From a checkpoint of a small transformer trained on Wikipedia.
Size: 9 layers, width 96, 2 heads of 64, vocabulary 8192, 1.9M parameters.
Architecture: rotary positions, no biases in attention or MLP.
Training: a variant of SOAP for these matrices, 3507 steps.
Each number is 50 + 15 x the weight over the matrix's rms, rounded and kept within 0 to 99. Layers, rows and columns count from 0.

# layer 2 MLP up, 256x96, rms 0.196, rows 152-163, columns 0-95
27 48 38 52 54 69 76 59 37 55 83 41 54 50 45 32 59 44 53 32 48 58 25 36 23 51 48 54 17 57 35 54 49 32 51 60 38 51 46 55 35 51 47 54 47 33 40 48 52 59 43 47 58 60 63 52 48 50 63 43 43 13 48 75 53 46 45 59 33 61 40 49 55 53 58 59 53 40 32 47 37 56 63 48 61 75 54 39 45 54 62 64 44 81 54 67
26 64 43 14 54 61 77 41 52 33 43 45 60 74 46 35 37 67 69 20 75 34 46 47 46 47 55 36 74 55 49 35 54 55 53 73 55 19 85 51 60 66 67 00 59 29 54 46 56 32 70 58 67 39 64 49 54 52 59 41 40 45 25 52 66 43 31 53 61 54 49 27 46 44 71 37 32 58 49 55 61 62 43 52 57 47 59 49 42 40 69 57 72 57 48 53
63 35 27 52 49 47 55 44 76 50 23 46 70 55 31 61 39 63 54 55 53 46 63 14 35 54 71 41 70 58 33 75 75 52 56 28 77 42 54 59 72 69 69 47 47 60 48 60 63 59 57 72 62 70 32 45 61 39 50 63 43 67 34 53 49 32 28 61 60 32 68 47 67 41 50 65 49 47 63 61 61 39 30 24 56 59 31 74 35 58 44 48 61 71 35 39
29 62 56 63 45 40 50 48 39 33 25 27 62 44 46 41 56 37 27 64 52 54 56 62 54 52 35 78 36 44 32 38 45 40 56 38 62 58 52 70 21 71 49 71 62 73 19 66 46 61 69 48 45 52 54 41 49 50 53 42 54 41 72 57 41 58 48 36 74 42 70 12 71 66 58 44 27 69 53 86 68 41 36 55 47 71 48 59 55 54 28 11 51 35 51 58
57 47 43 48 59 44 47 20 60 77 42 50 55 45 69 65 55 51 59 60 61 35 51 23 52 32 41 11 47 31 56 78 72 79 56 71 49 25 31 76 54 70 47 54 59 44 51 51 40 50 42 46 55 51 48 26 44 35 60 30 47 42 67 69 67 52 31 41 38 33 52 58 47 33 39 35 74 43 52 62 55 33 69 47 41 65 64 37 25 82 62 78 38 53 38 36
29 69 55 53 45 36 60 58 37 50 66 38 47 47 38 30 46 82 34 52 57 53 51 72 40 86 29 34 51 76 45 13 67 12 61 80 53 60 24 28 32 65 42 41 64 42 66 56 77 26 63 57 36 70 58 26 14 29 33 50 74 42 68 44 22 46 61 72 68 45 44 50 20 51 26 47 88 36 57 03 49 23 50 45 22 42 71 48 26 31 69 52 20 44 62 50
62 42 30 65 36 60 21 47 79 58 37 51 76 37 19 47 32 46 31 59 73 27 52 61 61 62 51 37 33 30 56 27 53 51 46 53 56 77 19 59 77 54 31 72 51 61 45 56 56 61 46 71 52 27 76 21 66 26 63 44 45 79 50 69 35 46 61 18 39 79 34 40 28 26 51 66 39 85 52 53 12 54 42 53 42 50 28 51 53 43 18 75 50 61 47 32
32 65 63 38 60 39 30 58 39 55 47 46 75 56 53 07 33 99 53 60 10 49 61 64 54 32 54 73 29 60 44 52 70 50 52 72 55 73 74 67 35 44 73 33 58 53 44 57 55 25 41 69 56 49 52 64 66 26 64 48 39 88 72 53 47 40 72 57 48 71 61 64 62 56 57 54 33 34 48 64 43 80 47 36 49 72 52 71 76 69 74 32 58 64 42 36
32 43 41 58 45 55 57 47 44 37 55 44 30 46 60 47 59 67 40 47 79 55 67 78 68 59 67 49 28 55 49 34 34 61 45 59 55 62 72 15 38 52 62 37 35 40 08 36 56 47 46 49 57 27 62 42 63 42 60 53 55 28 33 20 49 56 56 41 56 63 32 11 48 45 52 36 31 58 50 61 76 49 47 39 37 23 58 79 70 55 56 39 66 51 29 26
30 45 80 49 49 33 71 50 79 66 47 73 53 47 16 39 31 58 49 51 25 62 15 39 33 26 57 87 28 64 55 45 64 49 47 40 70 67 44 21 64 53 51 31 18 68 72 31 49 42 35 46 82 71 54 57 70 59 42 32 38 48 66 35 63 53 42 35 77 76 39 73 51 39 33 47 33 71 54 49 78 75 58 30 69 30 58 71 52 32 55 55 58 50 28 62
42 59 34 39 58 47 31 85 47 42 74 31 46 63 61 79 62 72 47 30 42 50 38 66 53 21 51 40 28 43 54 42 45 42 51 47 50 71 56 81 61 44 58 45 34 48 18 50 64 51 57 62 72 37 53 33 42 52 55 49 62 37 56 62 42 67 68 11 31 52 42 60 48 51 47 49 34 36 73 61 55 58 52 68 51 63 81 39 51 53 25 37 29 53 42 21
15 57 72 43 53 28 46 39 49 38 75 40 43 68 40 51 49 67 56 53 39 48 35 71 40 35 57 52 26 56 53 60 46 81 67 59 88 71 34 37 54 66 50 45 43 49 53 56 36 37 35 55 55 43 42 83 58 42 46 85 79 56 38 45 60 55 50 42 35 77 60 50 37 54 50 46 53 40 44 62 50 31 62 60 48 39 63 56 83 55 43 26 75 44 40 65
# layer 2 MLP down (transposed), 256x96, rms 0.178, rows 152-162, columns 0-95
76 55 49 48 49 31 53 23 51 52 39 29 31 60 24 48 51 44 46 29 68 45 37 36 46 56 55 47 50 51 50 59 49 43 53 54 67 70 83 40 39 50 63 34 53 44 46 47 46 48 57 36 38 59 53 53 62 40 49 57 56 68 66 32 39 56 61 45 59 38 66 31 44 50 34 62 70 62 62 39 76 45 39 64 36 51 61 38 37 56 44 66 56 08 33 15
40 72 42 43 50 70 54 86 53 63 67 62 60 49 63 42 59 40 41 43 64 38 84 57 42 64 00 59 63 69 58 69 41 51 55 43 53 34 73 81 44 66 44 41 45 38 46 83 10 44 53 54 34 16 46 49 35 62 37 18 57 68 32 44 52 56 39 93 55 89 15 72 32 64 57 43 26 57 62 50 36 34 65 50 51 60 46 32 36 60 49 47 61 34 74 36
48 91 64 61 54 60 67 55 51 55 69 69 35 79 59 60 53 16 65 37 49 46 44 55 43 65 42 75 33 32 66 45 19 68 48 76 39 49 46 46 43 41 40 66 56 41 28 58 53 70 35 41 41 39 74 52 46 44 50 35 41 49 48 46 44 59 63 62 58 49 05 51 41 57 59 42 68 64 33 40 26 55 59 53 42 24 52 19 54 33 49 44 39 23 38 55
62 35 66 64 57 56 72 38 66 48 52 60 41 46 61 37 44 63 65 58 34 49 30 36 42 52 45 42 46 54 64 51 46 57 40 42 37 55 63 35 69 42 61 40 59 39 73 40 56 44 47 56 49 55 36 67 49 50 61 48 53 43 33 31 56 62 57 39 46 59 38 78 31 28 19 56 70 23 41 17 38 46 41 43 55 42 44 39 49 29 65 96 38 31 46 28
52 61 72 40 51 41 29 67 40 18 48 51 37 66 61 38 53 42 22 32 40 28 60 89 57 68 54 47 55 57 53 30 48 40 50 45 52 48 63 41 74 34 50 34 14 55 61 44 49 54 50 56 29 48 45 87 26 33 46 79 53 41 35 50 23 36 74 52 49 59 60 45 37 78 46 43 39 51 42 53 49 53 31 53 50 53 58 67 55 27 43 49 36 57 75 58
53 34 44 51 62 71 47 51 58 55 56 65 60 84 59 80 51 29 54 45 50 52 49 56 59 32 52 40 40 45 45 67 31 62 66 44 52 70 59 45 59 27 60 58 31 60 67 42 33 58 20 52 49 53 48 55 64 47 54 39 09 49 57 24 99 39 44 45 07 58 60 62 66 42 68 65 18 52 48 73 43 76 61 57 63 64 27 54 53 81 54 51 43 99 20 57
45 79 40 55 45 47 82 70 27 49 46 54 45 38 27 48 38 28 25 25 48 71 48 26 59 53 19 53 37 66 31 68 53 46 32 62 64 47 44 60 42 65 37 32 37 49 74 76 04 47 62 42 64 53 45 48 41 46 54 39 51 51 35 45 65 51 60 63 31 47 49 42 58 63 79 26 45 86 41 32 49 32 58 55 60 57 66 25 42 50 43 11 36 34 44 31
26 29 44 42 49 64 71 52 40 57 49 43 26 35 60 66 67 20 53 45 76 53 51 60 42 57 45 71 49 59 44 72 17 72 40 21 18 68 53 49 50 61 55 44 55 56 15 37 81 60 62 36 63 30 43 57 46 76 60 56 61 26 61 26 55 61 38 55 37 57 34 38 58 60 33 57 33 91 76 21 58 35 80 31 53 46 78 54 27 44 34 54 86 37 52 48
61 52 44 55 60 45 38 48 35 69 48 54 58 57 55 52 43 43 66 66 39 56 38 29 21 53 57 54 66 54 60 42 56 36 51 28 46 40 45 70 50 64 50 42 60 49 70 68 50 67 66 58 48 84 30 58 32 39 34 37 46 75 64 76 49 54 33 53 62 41 66 59 44 60 53 48 59 43 54 56 18 28 66 54 55 81 36 37 41 33 31 71 31 48 67 76
43 79 23 48 36 52 49 42 40 47 58 37 54 60 60 56 64 45 56 39 64 47 69 69 66 76 45 27 75 35 53 51 47 36 51 47 49 39 62 65 23 36 31 68 64 50 39 73 76 37 54 48 44 41 60 50 56 49 50 45 73 65 40 63 41 30 67 53 34 31 57 47 50 49 39 68 65 18 51 64 32 52 36 55 45 83 36 39 63 60 40 49 28 60 50 50
54 71 43 82 39 44 76 30 53 45 33 64 53 28 62 23 30 30 45 65 30 47 44 35 35 68 58 32 59 52 33 48 56 55 50 58 53 41 59 23 50 49 42 43 70 60 79 48 32 51 37 46 37 64 51 53 49 31 55 40 42 53 42 48 60 62 36 51 49 63 82 48 70 72 43 42 63 54 37 40 39 49 39 38 75 56 37 72 57 34 60 65 59 62 50 88
# layer 2 MLP gate, 256x96, rms 0.198, rows 153-163, columns 0-95
72 20 43 60 50 55 40 53 51 51 52 42 49 44 99 71 52 52 64 61 55 39 56 59 44 16 61 18 38 56 17 60 51 37 62 51 55 53 44 56 37 54 31 54 62 73 74 60 24 81 60 62 49 61 53 63 43 45 43 48 47 71 50 57 35 50 45 82 55 49 33 49 58 58 24 49 55 50 58 55 68 24 42 43 49 33 48 44 52 52 68 61 35 74 55 50
62 75 56 38 41 52 46 70 48 47 55 44 55 87 62 57 70 46 61 48 51 40 40 43 38 71 46 65 55 36 62 59 24 64 55 58 37 33 69 74 57 45 36 60 55 36 49 37 59 64 53 60 49 44 63 41 72 24 60 60 49 49 52 35 36 34 60 46 56 52 37 54 41 40 51 43 55 73 57 38 33 50 56 50 34 31 49 48 16 38 39 64 57 31 41 69
57 51 54 74 35 45 71 40 22 41 38 48 42 42 42 38 66 60 38 20 19 66 48 44 45 59 23 42 41 66 72 55 32 54 52 59 57 40 65 40 85 45 51 62 51 60 45 51 44 47 65 66 56 23 47 51 32 63 57 54 41 79 33 47 53 68 46 47 45 48 33 73 24 56 34 65 42 64 26 43 37 65 51 37 55 49 54 39 32 44 60 73 53 39 26 61
83 30 80 38 70 47 49 57 22 82 32 76 53 53 50 65 67 52 72 54 46 53 57 58 65 43 84 56 44 79 42 52 56 47 56 64 44 41 74 54 61 40 60 64 19 47 64 45 18 41 47 34 52 60 65 52 42 68 46 61 76 53 53 56 50 48 44 44 53 76 49 30 41 55 34 44 44 62 36 53 79 29 46 38 40 69 52 40 36 27 55 75 18 50 60 47
47 49 29 53 58 73 79 72 05 45 67 60 11 50 72 44 52 41 54 73 30 08 59 76 44 60 41 77 26 30 57 16 63 47 73 67 34 55 52 58 47 77 56 45 61 56 70 38 30 19 39 73 33 46 04 25 35 42 45 82 45 48 54 48 33 44 64 71 27 22 75 34 65 43 14 60 53 34 33 48 67 41 48 46 45 46 69 45 60 19 51 17 44 26 53 73
48 42 61 58 59 44 64 17 64 12 48 53 56 44 49 56 51 38 54 43 39 62 43 50 49 43 59 30 36 63 67 34 84 40 52 40 66 69 48 07 53 39 56 49 27 59 57 64 48 51 24 31 66 60 45 42 69 40 45 35 60 55 59 80 46 60 46 37 34 68 57 87 19 59 61 38 47 58 48 59 39 14 28 41 48 36 28 44 47 58 79 45 46 67 42 78
58 52 73 32 38 58 64 33 42 44 67 57 20 55 20 43 53 77 40 55 41 47 41 54 38 35 57 16 21 79 53 43 75 60 62 66 55 67 32 27 53 78 46 53 57 50 65 38 48 46 32 28 52 30 61 29 29 14 50 56 50 65 42 60 53 26 45 45 18 48 33 90 46 25 51 54 45 30 47 56 79 53 28 34 27 60 25 46 35 55 66 42 45 63 53 55
48 31 49 36 62 51 74 62 62 34 37 53 40 70 28 37 35 47 62 43 22 55 46 69 69 35 44 36 50 53 49 53 69 74 40 51 17 40 37 54 49 29 37 57 41 63 70 52 34 59 42 36 47 46 39 49 56 66 49 70 50 40 29 33 37 53 53 39 50 43 44 59 33 51 47 48 53 60 62 48 57 58 41 33 61 52 36 59 54 51 72 48 83 35 65 53
53 61 55 30 31 51 40 41 49 57 62 52 55 49 44 69 66 46 51 66 43 38 36 60 39 55 45 81 51 64 52 34 48 56 65 57 25 14 39 66 56 58 59 45 26 58 53 23 48 34 38 37 55 48 34 45 68 50 63 75 64 31 52 30 57 34 47 27 68 51 39 34 65 42 62 24 26 51 53 37 66 35 52 54 62 68 52 32 49 50 50 41 43 64 58 45
24 49 68 15 71 30 23 55 52 56 43 38 39 60 61 64 50 63 76 58 54 40 42 54 68 09 41 63 58 44 43 61 62 71 34 49 40 28 41 69 54 51 50 41 64 63 53 56 57 42 60 37 58 61 26 52 77 71 31 44 81 25 70 60 40 48 37 70 52 59 61 46 29 21 41 47 70 48 57 58 75 78 59 39 45 63 51 36 67 46 52 56 66 49 65 70
37 78 24 48 42 46 54 35 44 49 43 67 39 48 58 25 31 56 59 36 45 17 37 40 56 51 62 90 44 53 49 18 39 71 74 66 42 54 43 56 36 50 75 62 64 44 40 35 60 40 56 69 47 34 48 16 57 52 25 48 51 19 47 30 49 57 64 52 49 38 51 55 57 56 55 45 14 58 39 41 67 70 36 67 45 62 44 30 27 56 48 48 35 46 38 48